Weights of a small transformer language model: biases.
Each number is 128 + 32 x the weight over the matrix's rms, rounded and kept within 0 to 255. Layers, rows and columns count from 0. Numbers have three digits each.

# layer 7 attention query, 256x256, rms 0.151, rows 86-128, columns 192-255
129135073161126166160094106116120131133134041147082170114119083176038116113115092137120143113131094175221084133101153086115100120116123243129120168095128139098146166126098151111121063119104224
130189163094141160110128132162157106159076141138152142130191123078119132115151129120100088120046092107118162057098094088085143140142175138096183095158219070075150155051076142132065165139123144
071117188136160095125125134092143122173160127101156097110053133119125049158139090083123094085136119158079104162188102061115134088139090091136139094097111164126120125127103180124098137101152135
131134143185141088101108165140147123185153103151086144089139128162122126182144168118084158118099111165255128184113111155154079124143083130119094191147076206054136097105150145186175108054128151
140170147130168084127121181142106138143063110180118151164153122185103116110138098119086126091079116144190134099165102156130140074131170127093132152119111127107137173193132149094120082156091154
138125114159129152156108154151093138142046108140126124153148143116136129065121100075108094142060136144135129076111111113092135141185109123123164156102168137116144177135081187125090170156144168
140157110121124080086095203170083119140114161086138099106125124109130043143161190129141092148115134191142148127173159170122167110064114085119168144102100047144079067131143109156165123069070091
122120133107110132113140129081161136129093169100116136138125161102153148150163143116153140165119101133140151118112106218088146131173164134135163173137115118137106157116094126165179125050094064
116122136134183168067132153132127155095077076152157131146170130139166146133101079114158172130104096175097156137156156161098183133136180105105155122111120141127152152151111094096146156151139174
118153184167164157047150114112088120102109106087070086156155133129140066121118177127133055110084255103096117106152208146185119124062165183138165097136126107116101118194171154132156086131166103
096139138116149114124172160140133134127081145102136104069224127087127150107119126169108109109152155175117130141135154114133116124131157157143156087203115165098107097044081155117177094132113168
097113153126141091094051144116114167096078141071111052142153133069081145157118170124089145161058069130119133074089105120122110102067170099141173086134136216106139101127125142137111139112099112
093081147077167180058133126054118120130116130157104143124137118147087137086103143110077090125135178120096050082141107148102134112050124080190136094168104137083148106177132160126106069145152113
132093151113112202130132071113062137097161074124130150151087079120105107094119126165164139145124118121142152167066125105113134172145176142141147146136136100133135147222115143198122117178175103
155205099147117097187110104100131087128185127123148135097140116135101123126127175133147110086107140153138201145104146120070097120171119150093088142117111086110081187073059115068121151149108141
116166058164152078193105162141159129134143164081151151094129113125182099133127112144106135075135133144111150184142150103096194101151141169126116112110139101147130138049146111083114184120102119
210186110227131075152113140132182164124188098036113078149101156129179143171117083205157140121174078147182192157120146078110121084182152128087073138136156087168140177068070144109139157157081136
133157084095072139131170163158117130122153115124131122157136069178165117086131131111184153158127106180125163142131101099145122157095153158147181112148150088173127169164134157148188096150197113
099062160082106166163139075157123154115098175194186085119120154112133096134110155095080072121086077138150136094112117154179151148163137133128153133127148136111128081203143119165093156091165061
150123078085155138058164177101108211102089091124142106169169109158176126134148115095149113102097061147112132148110089162147158162098167144131192113123169152134191145157163171161164131071175122
133140141126179155103145154097119110146141136128052177102115110127131135139093143157124099125125087086139076168099145130102147078147154087120149121125132139122111130091129145089089152173119108
091107065107050134190110098199119119165153135114210153176158118106207084085121123091143075157147067189109102081143115156148104148141081142138170143087142092159133104169124164143094111157176111
166126067130173118118121161153175099125090136145115157126148151137134133156146097078094142117103133112161143100136094110136137052157099122122121154145145064132133141116123138079096138123108131
122157089168131134121094106150182082105158168077107079149124129150101135163111075105114111136149108109103121095110182080179153127157123137085173129097137126164151149089118138035128142205153119
071176159152105143120102128105088137174139187154127089129121158122121140125126147122127072145172110151101160144156119090127203150130113126118198176146077122132133114113069104150127171174105100
129102103151112096130072157122147104157118175109115143118055145123164147138171170124174117127156171097155125172111152146145145148144143083138125127132121154153142145077112145171132097114127112
151151170077143130120129152074133144117143127117108145161125118135232134126100131210128090140196154098106152171124154131104116131143148108089096119184117102193126040172129161090098091140077077
122134107139167182111146157121154121149148126119082168057099147161106138149129168136131125131173141141139104165154162098199100077105106157105151108115067118094109140098162131142173098082164158
158075127135122160118112142166107087129159109082114136164126151083173109119103116171184106100141149083176147154097119072137079142129083153157154104137140128117138176101136170094094149137081103
068105095157134105062110118105127088142180124177117025137144206107206093123123155119127076046197152103105075117173159080129214059119145141140155078106115101173134096138157124096127106121169101
152123179134133075163135104114134133165153110159115173131097107108130096164132063147165163102123114137123133155141086091141145124088170083163108100123104131114154125124110091146063137125076105
131142078136099116157097132138164142166194121082110163160125147128143129128081129164152197224091158179137183090144186151101122131096097116140143143077096081129145091134111090171136083161125105
071136138132114167114160077134165110109176120173108075151098134141109138145184152112089096102172146098079105059167094092117140163183115141102166138120117165112075112198107168120107070070142118
080131220102156087112188141098073195134120145149093108095174182097126124130137075053084098130083130131192117198180122168100142064130159177143038075157125124169111123129100179113141131123150129
119162137129128133156145057141054107156130134125070122157156107120077098109106109138076116152138121105115103101114132174157070150124181131123127107131168160081065107135119211147103122179185141
179120110082089133129123095114124120155090141113160138121125056077163129102157125148103146122140197081127112135113138130180133137114155112151170132094103113159093114137125128162135091144142134
219107120131181105123117105122121104165128100082164150098140127157126131108097088090132178127115088155166096103133111125140093072146092083129136142068159106147158137086169146144150204098136157
103100144135131081111135104136112105162122145103143155142102146135093127173133137073134083102121149115150117108116171115137112132125135156140143104146143133128157110149101150161130105119115106
116125110153139155172128146167083139110121107142153206117137136139142137095087123168170121107160142221129113190128136104120119117079080098131077158153070111112136156134106107113111091142117176
150123147133167138148160123131162087127145111101126167109114147093085149146107114114157126101142137137086104123092084127120099130166131081126129107119148147067151179098111127075002158137123134
112128143125111217125110167150122162142117092091183119101102133139136122131111134111157147149130155124117166131080145058164174168109114155159162111084074213121154185158134095142171187128190145
155128146189107163084083120116111117051151149084057052118109087173161151129152117100132110122080141095153180189143116099163145185191121133102084169160097208172108152115133124114111171131145181
112090094091165069131170110133138102117122055178172121125158125132101147197076062093088092154048150157101160093072097149092124145107168131100122158153141086098166096084132134103077134163137131
# layer 7 attention key, 256x256, rms 0.149, rows 86-128, columns 192-255
060068146076184133115123132100077123114148107131129071164115155121126130160126060200071102127107130173130104198076171157101221108109134126091179126120111143088139126137083190092116067167106133
167102058104147135116057165121141130112125129124155134103150171156127130107148124165170140115051156110151149105127068094071076129174166146092147143116108123178114095163169153114085156071152144
125086102102088147116111137096129092144118046081140105125163095178170096172135101177156125173125180137054145111197108105113131125158143108100200119151071166144140171176101184071136134140087125
131116109097166144120125144129104094110124158135128093146121154122154112158155075136146148116138095091084177153098127152148155053084124040097112120199092115123116147108089146127086184165082080
114155067115148073028179175138160121083166137154087114172146144191124204128152159109096078084157091174120136140142127090140145173171180060166142112123148126126166120146129120089059107207142097
166092094139100109102108176129135146119124078135172082142193155150093145112132115118150106080155145138127099144137099087086139179182088096147144124138141145142155127135154130122114152181176149
121194155103153077134132086116154154109106162088163128094123123072121140162093098076113172167128131167066096142108212142159143105070190125080145099130123109145113140098149087183138134120144126
118174170119129156157157148138122144099154149068102126135168097057162099192086122124136132096164042116124200136135092140145122110193132128129059139158123109098129111160119120129170187123149193
094129070069132127056102135150139159147183075100093148124141114155129107086094089143085131083208082145176125110147102131119132138141142098117159176092145133113176160149196135126159088076097122
185131122121160102089172138094175134184154119112066087119139078140127122085114119154098148139147145138100141126096194130118125182115186153106131097083101171167106127120201203135077168122118047
147114083122091148114124124079134092143079146073164126151154105123118146113074099093087137095119070172168098106150128118091091151146141157108176122149124153117109129138112101159123155162108075
132165123076158099121106158153160102122121158067144147059140130155134101127091159117188111114113130119098167150099141149088147201140092114199153121137148067140154123109104127142129130135100130
126121138145146133127102132150185176143159138087125159120085123114095182139122148144121190158119151141047151110164172157093129148140115118132152146144105091120109116092102163104137147131108101
169099109146076108114117120106091117147142106160160076136125178113151147091121072075135160131138103117116127088138122158209074124092111119154116125110166141159156114097124102092160113160137196
146106167128167072131093077178197095110102093139121051123114094145111154157112089109118126128077144136176115122113111176124079111113109134060133085138165104093079086101094139154137194101147116
130109124130156112171124122141163113104149066139173154115121107156095150135135160165131126120086135163139093088169111115099141119178166081106108123097106121104089133135093170185112133098082103
114159145122114110156171097172165103114084099110117105121131134133130103121137128093153114147126071095133136116125156101167143128094113137143144086147126084087168120108132125084174171111111158
164185124150109162129168115097098143090106106165141135101113136089130157120136101138142121085119106132174108116153116096158110122112125135116141091102105135134143171129100133102165111108132162
156123099154107131122124144151077114111151144076122078139085144111142085090109120064148158149166125103110155130113128163152133141098109177056084091165147138203113179079190127209113090118191143
152125103139187122141184125113121129181120079106107148087130141142116085121120100191110120096132036187149146147149139101137114154152141135133171116077091197155094151176164149076106107115127079
105121141073153086076068124120117129162159090092074137164125070139135173161086134116114131144099114159130132113119104161089116128115119094170156138125174120139113143146144149109095109168123103
150146126153124158153126137117069115109088119112171124141140172108159162132158100165147159133154161152131134134127163088153116141137149129125140071085139129174135205099123162071172167119160177
159076123095104024031092151149189136165118145146102093139103169160133104115125126115131106093150163134097174143158100184119134165150055115141065102167172089161116074098131096106121113168138111
100099145123101060079139138126170141147102124109146102140162116094130064153155051159099152154186125140089088123127146126161186175103093178178160067153201116233143104102165120123136094177152183
104080131150121185120073111083104143127092123132195077140182105128192142137166099128124200158100145145168058095082134182174132099143162168128146140201160146112121163111170124158116083172143151
106147103150109146123146105101082074148152110111114163140127130081139136169170129107108172118096103129098169170152122088149088086108133114139080110179163127167075157119099118119159156118129110
132120170107233171043144108154075119133133127111122131116074120102169238102099162114115177199133123147105109172133153042131108092104102141116084140082094085116168118115130087165128074085132188
088106073109151200137140137067119101144162195091098142090121119144131144127148130157138112131125165174111132123139152159127170090114145158103138117108126113182099155094091113091163111100136131
127098153163117124148107142164085166190118102107120130161136077090130174140130124159064096129088172086101159131094119046175112096069151079088208132105071139134189156121113115124097216175100176
083199128138152115088156147118121180174165178098101156141156111137151076143095104138059119106136146149081184113143139121128134109077151091138115173164131192112095155149166145089101108082078152
119132143072109148119125147092123125132168102105090203113160037136129154143116135119127140179144140107090165108117150145130145135061180075152187220107052143103158137146062127108135113111045085
083156156103137093167118159107145146098171130105190142082168110091117112114101074124135201136152095135112102128115204118126169112130153132121118137095152142185157097102072145110201157147100121
191110185115174187178177183083116044097091108077114140130157096090157087186126138181129099119156129151135097099104133098128093102232111130164072140098148155178093082129157125048105151144146140
139096051124096124057198096090124141118111090142110107121071181149107111112104086051073081107097156141147198145180077149099138149198190172172109089162173122107149129125114097115128089136147109
090169164115162226134162151090108099098128156161140137127189059083073190138116141105147128180094135145181064123139087136164118145099125106165102092115131146182092070132105144187142058129139075
126215198132121164141119130127131105087070172158121253178124048103130127099105144127138130180161148138187152123154141068123110118075161096124108112099163143119088077143213114173098145109165104
169096117161115148179145115106111165130114074134146126114169116121119076126082099109184138157222163164071187187123152112100172142149098137179192122140144120075154152161142181090176139081158163
126122128159134101216173094088062088170181053088125107157146157088152112170117093120107156098129119146154144131147144063170117151133162126134106135150172171212123105127172173124089192135125081
068057131123114119075043134154103198113108084234085134084164123139122129127127118126033130100160186157111107161093109150137128102147083132146122115085165108060158194109116110212144126091109131
110117107117137094185113121109108085173163077107107135159140104147112172119129100097097123163099149153138135113111135140133107163133155109149103168060178141194100117129112097071089123166113097
125148111068067096126092105201106157151124085124130073093113118151117075075111102166090138072156111096162115121142094114099163113101172117092171112136133142117184206141154122134089163158131086
134067112166129099093140154124159160182081099122123121113125126052113180145105088120091119121142142118086134145130178111204133135058150101104117121165169142151152065046094082126098161140095116
112134123071121144085091098187158089108127082138207091190197175149129147130104099134155105130112090100083148146125128118155153181138096194163168139106093153130152111185108127130141131136121146
# layer 7 attention value, 256x256, rms 0.186, rows 64-127, columns 192-255
118114156168086114128158142112101137151224112139127129046143172157070176093161173111161155121084165176153094134101110152092208103170151146074106097088111124091106136221118158170189089171102079
145092099218090109096163116134179130146134081192135116095133202125105119151147134115091129099111170084099207119105132091103135107159118129181136116111165082116113119134170164151146148153154158
116136128137140129103172135127140089088099134072093155141143102153176108145150121148092070169172081082187161112114080096103125091138131124130148167110131112087154124145117090129099160150131178
088091144142174110113194150162102164140068135181154150193136057120115112179126133156127092133156140146137081057157122062127086096115093120079156078132122119188134206135130077074134066157135098
178171100154080124049122132143137136184132095093069148147179114131111137128137123156162151212148117159082162146136114139099184113112156142072100086094175108158127163100125131162101131151087144
143185097104141123170116111061115158107122168124148111115106122153138100112115099083090105081161117166193121137102125072074103168110183140169127178154142130110150089134129159111167174087148136
139097151159188136108098146195120129131086097153165138197155110176127156128089153142146148134133047146172186131127155115151127109117138155194176104127119070053150206135108117138158096114138130
139084168125200210114098148151121114113113178148130105160050091109144116105122118189122061105187120134146100122137146141104136087152107132076076121120067137109125104135156035178149089148109099
062194033097153091139138129140114142151049130140141101122185170106155128105117073112064117125080189118154169156105161057176094166096112209161102169090200117118128094200127073116061165110166231
113123074161164126147128151156127149085130143090190074123089174170150137108093178132135144172075164128155133158126104156147182160132076114136134052111134179083097101137150129146112069104164150
093108156147120141168168166097176107166110094185143128184145145130089155141142082174079188195149134137174144118135156126165112167051124159165114149100146094111134129142114143126144122132123087
124170162178147113111091147143144130094119145099111153120082061121171187127079113105178167150158174163139083119145151208117116160152133074117108108156070150155112197120104127121173175138082119
176113074101090152210088125099161196076155120127168092121099180160107091136098071072148155101143157162192142114071134152180153146103143169189082158071196083111125105153116130132071150098158099
182145093137065164183142119128161176154088165137135103127124142115103093151118056130105130123121157146125113066171122117102126106133147134100088151125150126179124170159117116104150086142140134
089074121161164145107152163111096131119097129190154167150130130104127154142091122156116091096106146146143153087132150088148146153114143106147078085141140144099133087125129099120201078153095149
088088088170125138123144189133113107167120091143120123195130144184154103128122202145183138153081101130087083187124136113138160105188165154124180093135157178073092127073139112117214100171099137
062124140097123132161127090155086158150076137150110092147136191079183043043131204110181135127089090123060150187129171141148143102165133102115120115166171147150139149103118126135114139199189170
066104157160079177078158103132122200087111063112100055164085163108073124098160116172096073151128157105092101117101140112116112069197137142147171137121120110156141135119143124112143127131160088
151143120129153122176067142137122099126159202119155137138191129169161125112111174118163170121076047094159142150121151118193170148105118151054169090119082164097132150110112126098168081095137140
084173118093172056191110127114071144088096156183126107103188149122134118109155139162088111059112178144090090106085121165141127145104127100131152158116109123145072103205181076166130129120149132
121104093161112141093139072100125185077102078166135104159124136123139083097162180097163102129052124054102122117158157102089083094141132122194182133139120120123138111128130125033116155073192161
107102121137119150084028149114150132140107105118145172158157167112064117177106150189132172057169101143138154117140145100129146136088137093124094087116128122200167165097132171139123112157122152
129171196125162197137197134170100140171087072087135078099105118087133105085084114118081148133105152120119113115170139085092099077188094170102129129142157087105106205150116112061144111182100129
097126169166149106162166106137127046124163156056151139096105075137074163095134084123116099136163144130224127144129093120200144136100046103104139115142082162173101048167167151136067158136138089
139129154131171105137105134148142173121137134182100186156146123127152129154052116120106119122131084108146147109138148178185163155103149133145119130120168133126121115124117116126124081061129094
124113159139148099113162129140091069170215072128145135048100149124163166133108185117137159092126103072117160128128069146164122115114097118164089068151132086168108107072158112094121089157109140
193168121169099143156154130056133133141050094060129129113092090178125139127100135087083175139082157199120178131084135124145136098133161159141158104123117081112134158109094149098101140137125155
166132186134132156105062179165125171193062123152133154173185139115104081138137094159099116118124145167116133131110074106108169106096146159084113101083113089088117133169118091129139139167102094
098108146143162145089138151132146100084119104146091173161109087111166128096114174184189097118108136208096155157145135113121082134087148140092118097160066171103077156100118183151104100090145120
097178146154178148171161113145064147164130153169129089057122097104150137140075200140119138137071069118083137160124172100113124058144163145122133091128122182159153186122119127088203101119159203
143092146104084122153100091139164106169168097161105098066178155088172102167096091109104210114176171108138165111078143119134130135096139125116095103120148100143127171123054226109118111176067065
164119143067176149157111129109087164150087166126128040100095064169138085082119152127140069126133122143120082126138123068062141092154127135133114125165160100144096149133115114096096146140176141
056167122162174154163172127120112142126059132087129085148065095133127117087168108116176055104143088142138150102160155080121146090172159138097198129106149179109119114141123140101189120176199122
071086134201112147117139140155085099139161096163111142079094144124121126086132115219116089112184102120075192212191149106096109147141112086176086144139135158119118165093195120167136136169186089
171177164149122091095078131145163180148130120168136081098076071145122137123113105015154158116157069177109115141185113129099158145124165184136145101092164175155189211116131130095123138136107135
095132096138123128129134131136098134142096137104093182141115127105122123120067076113124133149129122137061160102203090119219117149126095108101137104121187107138128175127089091123100063106083142
118133142138151113036128122114142137162046119207096122142145165099159125110128098073150145101103182159047112180167145121088135141086138146127114129125179176147094123130158131111126186123124193
188161054113084127175186124160091123161060101118153122073141093131140082112098117115139110071084130079098118109129176092134042134078134121119124153152168077133084168118126102114140120138122145
057122118146067173141182204163108172164177077057146132115117184104063133102120132096167140107086162111120119135137109140134125109179104133080135154083157100157145063119151097117146093156118130
167141140178183138078080126178095138179099121154155128111158081173156133085079215142192141130106092121072109171139145161092136145135159090060122048163046152163119176169146107178160098090177100
165144143125082130114103194087187147060068130206146181199156159118162136113068098156131169137151204127171179135107113116140219174102148146190131162079186147124100072165149121119121112185080131
115129165104113142168135118144121059181074162141134134096085101112094128107067112077124191118150156151091095182182132142126108133091113129107085103135165162133092138083142123107126070145056131
212102128130172088162050117097115102153094200134193167142155108142149139112098102077177118158126181180154125148104175187178206147140199161125136107104089116116063130158140107134039116064126087
167160152099110113105124091111145107051202151140131145123142138109122136124125054126118117132139090142164110122104108151141169087145100079140117130152078108168132056162146136142078097135117072
158087129133092167143179170118102133124075092193069111107110073111155150186127093135184046165156110210116190141196127149115125107135166099091122132130082122086121157157163149082144104088134088
077128152108142176137140105104154226053175139119098146171084189102117061112175189155084148154102086107114108128135125157145107140161081146141100201100168121139158051127175140133158143112112157
138138081136105110131089131069109108061128177142202168133139130128147099091174176099119148131130162072149130022107191107094088154045093147197147195119131122177141084095139108103133133101135149
151133142104069112125063120143130106120192121167170083139124119166131084081235187143137128145145105117129108177118125126049116125138128111198139180139114136091113083107164127171156195167133142
098172137137042115056115095093109072082088072150122099112141114141116140100144091073076143086174115117158171156119146134041126149114109114154154172125147104087143095122184153157121131179092138
148141104059118125140186141151064181100098169167146154171194120121138114106055099117152145101124090144208107150161088143131124139085140126089156058147106170116124149173054125115185112110153136
138175117136209131167160104112095118149073177164132122154142127124158147154096113132137069086112039087114141138139175103131078123094147145121122135161142138103171160108107149104177075117191169
125129079151096169172107105127135141091168161051153143112144105089093134159128127083114179131179184127171130033084118189136146127115105098083094158110072080173101117119153137138091106105140090
160167137187156144153207136134154089131244065217082086133105143129147129144113125167103144108099115068104128105132109117070158096162076163100062133120110092160112131142142128104138091139122082
106122152138166191081161120164131123077151114079123119148125125079119183101142092201128111117140140129141073158127141136145165091140135078141114151183052117148147132131187133175162125149128091
118114092143122073078148131133144098072087124134130112142144089083144196145101124160107127115145062128077087119166126173168097178089108117185136141099141131100148147135121097130132157117118167
143088105139135078125149159102123091109101115149128104123152124137145169171089105149114162132043089138187161158133123065099081094122124123184167127171115178103118111162191090116157173162143084
176162088094108121090157115152090123150103167160145149139121122102133164061146085170156168172078168083071104157145166164155088121118119120139195084112174181119087075097110090093179122154106165
074146086138045069161147135122088145142112092145088132134077139090142115098094096128092120103171190126111212171148132074148117079120235142156170143078186116164114115146149085084099106138143175
169190102105153083153110151149066090138086093158168117082208144126154150155070123117100103080150135162163113139113105166136109134139170117169178131146166126153142078135153102081110184147114195
108114091166131098126144120171136142161119136130146107086199192139142138140142082136194115116133164132138206137149141099142123126188128114111154084132162109090139126108124172133146141165101154
158110077114148092163098163193160173125070137109165112151155108078173091144132160083165114141118195153138160166115151135116136152125177179077156136058165137112105138143094057148133135124112149
148111150162209144068118161147119147142128112109125133159153151195160121206130209146159040158075129140116114190084088099088151117195148135132114122163077174087139098144162126179120176150141097
165075160131107112141153144106092160072180192157057138135056118103175110082137209117101080071148092159175130153147115169052060137144158173076106133153094176114140150136138156120197074086143054
184083113134112131168134103129167039170166128136147179087137107113160179129084103097152171173132226115098136114160124141157111121117166135107113072114131125115079145091050162080173100100066086
# layer 7 attention output (transposed), 256x256, rms 0.162, rows 64-127, columns 192-255
123169074125088191109099131171136024121181120108117145147082154077159151147084146111149108139149103127154119117157132084102184134174121174113161124142077086149184166102192189124158135134135149
090138160076137184138136135144117156161140184131101169130101083102129130144199076102077134122155108113136120206110073093111178136092144102152090099130148120144133113138168118100124129180161088
042092132145215110124141141118114158102048123206152135129144083074107114213149152125056052088103136166165162203096130166205126093120083124097110093186112147126120127091108133151110128079197159
080148211132143181144114117139212101137114105151095069106074101132102166138155092190141162126093134158134112145146096095129072077138090135111097065078147120120147144119199087213090105108185150
128108172101130129111201128073117151092181094125093107076103092091134060053102158090194089077132128131128087227145072134134127109148115147097148149169127171095120061113166156102143170096137151
154106059135142075084086159114137124153114175126127147160178147144156181127118137126113138132121124125102167112131131180129129151169112133089096148104156094110076119150163162110135099162155043
057186104107168149170156145118157168100148135127086158140167121096200157091117110189131180124088098106123128168125179143131118094111170089123128119140051162147168078112164144231126122167109153
083133100154097120081126125087141117162113159127137233086109107175147066145175126075120152166117187102136120094122158084116079114121121093149113154066189116139109121106138117148089233088120073
151111158154178112138101165082121154137086161165089078098108111169125134161089133097136140126178083111095058111143093212185146110144173103151095183159115052130112097080085140102122106137089125
140123104135129152078108196139110185107095151101152198124151068104140102141102149233125136118141117101112123131140194082089112081080181102180149137049118146105088143134119113152182179130104158
140199133176140094146150143115092136130145172080127093118098139127121131150158132182105129173128102106103125195131152141107172103107145107083105093133154114136104152174204188144174143133101104
113114125092134080141084052115096119105147119171134114138116162153089098157093144112201085179137098096128078089125172125177115103143103164131158136067118148153117084151165146088115128043155150
144130108101137155129124176166042149086132136175091116066219144157148115166152113167135109101059137053093137210152118163113105132135163064166166136199177133104180132142105135110155143164105122
121161167111155135101122132116203100086111089134125165169159063175067131124157124187123116122085106169080142125178085125139143140156087159139104115155120137065134092163139166128159094149169148
114150169149046151131146120131093177160154160162097147151120143117120183134120132116102158166105096132109133130131139118113129144086152138060119109137169126168050143120107149142099160152169118
134120100149187139135236151146137154143117129196067141095096149102100241078149131173106140153118110107136150099123161105081086136085167129135091121152108215126112194201139105105123124133174176
199110196101091127068170131215128189130088173162156131124109120169094205157185129180151134143120138103144089091104142160189111145171182160095128097135081075131156116188137123122136144130061082
163107112078163126175174125121140168146151111119122138074102090164133122120154160109116216075132150084120131193126121109115116197159137087191108120074122133139131120084130115137098162131141144
149136087206190104105123101116107142134153087124118132098140139131189202061133156151093197135172186090122097174115217089165111069067130182044164177105032133107177124199146086036169145084083195
147081165130095124154077150141144091100106150166140085190070119208195096143125146163130105188157111128118116122121100100128174116143091090150053142134199120168166142027060123113127062157124107
156047108170124102127117104112153108137078128125135106150174121106167167146096097157089203111102164123139100113121110106122130193112099138126106130134109188054187087143108157207173077136138095
132111157108112145167161102069126138149162043142107136138108104108155136166143159135166121135123134093168110237106125100111118171167137104089116106083080151049088108081136108129095097095142093
163130070160135073135164130173120118204172141116205148144117146174084123140077147207080156160109098125136153127159108144104129144154142150109130078178046085153103147151149135082073175160104104
155075101197143192139099142097173196138149115133114150129109156162126093178148165118134058062105206124117120175158175125122149072122116119124086161088145160159148087127124085111104114135096152
098184157142105139180125120082147093103103123135063116114145097053108074156118116177124180155100156134099185117055115089122134099086173117095103148170183122119115172119127139098112124121142115
166186119159151129113117143159128142190101132146092170141165099164175085133064113136122157123088165106171168163217113118135181148104062152086209057161095146142127149163139162069173152126109157
092124123124120103091157161062101086089134098220077152076085141115081093108101082162194107123127124160188125139154147159094104117133136093101142112162090123110124118076125094140176095097093103
081143174191142115129164130133143161112149126138056206173109149128111158063126107119144072137106139129106107196123145054114113103154094171112093065169144057171181153114158208120090074154165138
129116139117151134169187078150118105070129171125108104117147100122150054153149030120172123153145133110148154080156123123102174111098123140102096115059181081136191175081093071126131142095104129
209109112141139216152175142121141143160100075100122082125105119181076086122064164136135177196082128137126138107156117103156171058094088120137113156116063169088140172144148106156104128155130145
133178147158106129105133149092128122190156091142147132124139179061098139135138147151148104128168128151121116107150130089161207116161139110073193114133114072175085135163238094087204058087165118
075096060167123112112118208115171107149187151171143092129103197149133176118173161146139174111125065128115145077101111116206091123086112155104093155112096109103090168122106111150126095084097096
127138143107169134061138158046094119142201122120036164101121091210079088180176144096141151157135107127120155133110176132100082103168143114138073155138140118083167061142099112145101087108141108
151117125122038156134106125152118142172124079205109164146118121137104090144220093113118137106098129036144146105161089127146177102141105104132116144121190115140139142120173126108109103149140128
154114159167136127129205110106154075144159125110107123098112137139081104131102136130151164146154195100091099117177114121165132133110136215144175102127092098052136087131163155105096083115151176
073151171160149088111141118095170151131121025187161056092149088171097140062108087140132202130146145155125184171141051141138107167153141138132162121131133147123175109110146094071193141182077129
145116128112084130181196118101129092098113192138130116107145125177131129127113134111132115149188075113042089079131097104135102152116168162111100113138133127101170115191119130098123105143106074
140126208176159151146070124146124169106141076193139093100116194070066161108111098126145124087119148118115049105128115138181194073210135170124148113095086176117160115109114097101171113100081121
178146135129139119121126077162128134146171138145091197134093136157193148116175130140151175104098117113146134168174096194166137113124112156177148100128103147056153097127114119148125121101114138
179151082128083134226180104136210124050078097117142160175102078171081136124134131108130189075149085144159058095136130014172122143119071115077119147081124100104156134109211078109044105139107122
144131144130139143116175104134102099128095155118173128178147150138128072141186195186173112093119095180137185205072108168104089145093150101048088096094139095187144146054119177065167111110157098
107132060177140086112123112131154101161156146180126199205156123146089102091142093132121121139133047103116172129126127100155187100102184132145146175144150134120097126113136130099139182132093090
053164130145111108118134165067126135106159169051146114176072112149135140128122107148137126089099126137096149175106177090146107082099150157134195157135144087093178159116112095116174086162144177
151150145157112054148095168121141100134139130051162103154164099136150104167096114114145115093109175138072155187186184126155153128114134151100086147102107113167149110058149162124163086117180104
140113154122112146123131113098108090049104153139181093085175087145081109133132071138146121118168095139174189090089076105108117094181200159120122142119118115131114070147117156187088094175148149
116111105131132116138130186157111118164132132116116129079107132114113105154119156102105117197114153139120113141146151126176145136116141164168099114183110154150110146134081145182148177138149099
161132163098175148064136104080125139135159174138106089111109170101128149109094141139167089139088113160149092173095182086149161122111161100188118142143113169123069143120131201136159134133162137
106113199119179149124097153160142141143136161126146155132096199088143168128153100143140076137080104125111101124171119134164134177147154127162084106124129125137088138141170116125105157125142091
120110148106149121126107151105186136117132091162131176147138124117109119125135095087085132158135130159153098161170105170100039102162125074156126069070144110147091096073134121085072063122120133
181078181187105082182113155174127165084096143125101151145087136127072161137133193196081133087094141174169188120119159147138171119084103156067139181079140063079124102148165151069083091128112099
131166168152084020096141171106109140112068131113160100081172122151149129080152162099098181134112149144130130081180108130044083061137077120121139135169157148162157135118144110109129111118181125
132168124111117144163162122103179079127089139116170164138127150120135159223133141178176063186143137127142130121140161116119149105146105110141135116109192159162108116098121112120138145130116152
127158114121166093242050183136095123178185109134132086117141088140092050130086134190102061110112151190123173073151115109119137152112033166172138105086156167151067116094149144181108154130119103
131087082109135132123093125197144110164090123121089204130140146121161072149129158135169157149144085140156104105105117180042111108168136106117120089079105135101114144128121091134153152135110156
093172129144143096135126021039126138105098092202154160085122179151114103129059107125134170198170127139077158105140139125132123133110107150140077137191100141112139078136135148156153137177136108
107144189101077147126151097130080103156101192209114131125148106136066131133111152101151181087115186066153061091117109134118112087032171128041066106076066127130091140118231097088147093172115197
162144223173105127119149108158038114126144137143120125122132144167122163085059151092124139130140048164130089092146070122136119159130131074122099167074110152103143169149090128094111135109119166
126103147094130178064152146159128134110195145139112134124158071098124120159154161152096203197117092117154158179139086188173155160142129142122148083081109152149152124100192090079133102113161161
100098190155154167122169097140185133138124178144145130149124137122139134119066135177159137121099150105123115173164125139152101138111100186125114112139122132105125087158140172166056135108125070
101104128134180095066174171087109126165100097110089159111146120126135124129153203093107106130125194201178090206141146154134119104120143071173167098192068106103129120169160117133140069177136208
165091154072226107139190160134083142112119140134105168118121115093106103104111129081074166117145071094071113079083120070119151122140071184103187111121083115108217190137125144194144139165121167
122105093066142134122153168146158140145021116098169148104108128144117166107175157162130111137117134104148128091082133123116107077118103166153149130138108101177175170103163152116130164097168153
122109078074066175136097149177113111189101180141152131171091103106097132130104090115134108218166153168127144046127147062180107112080096160202185166088147117102113090108097145166116126130123201
099151085189153180080121140098095106142170085183107172144183149128076097168158160161137114151170129254158116100109159133125091179097101129112202112042085222089065148208173157135217068202125204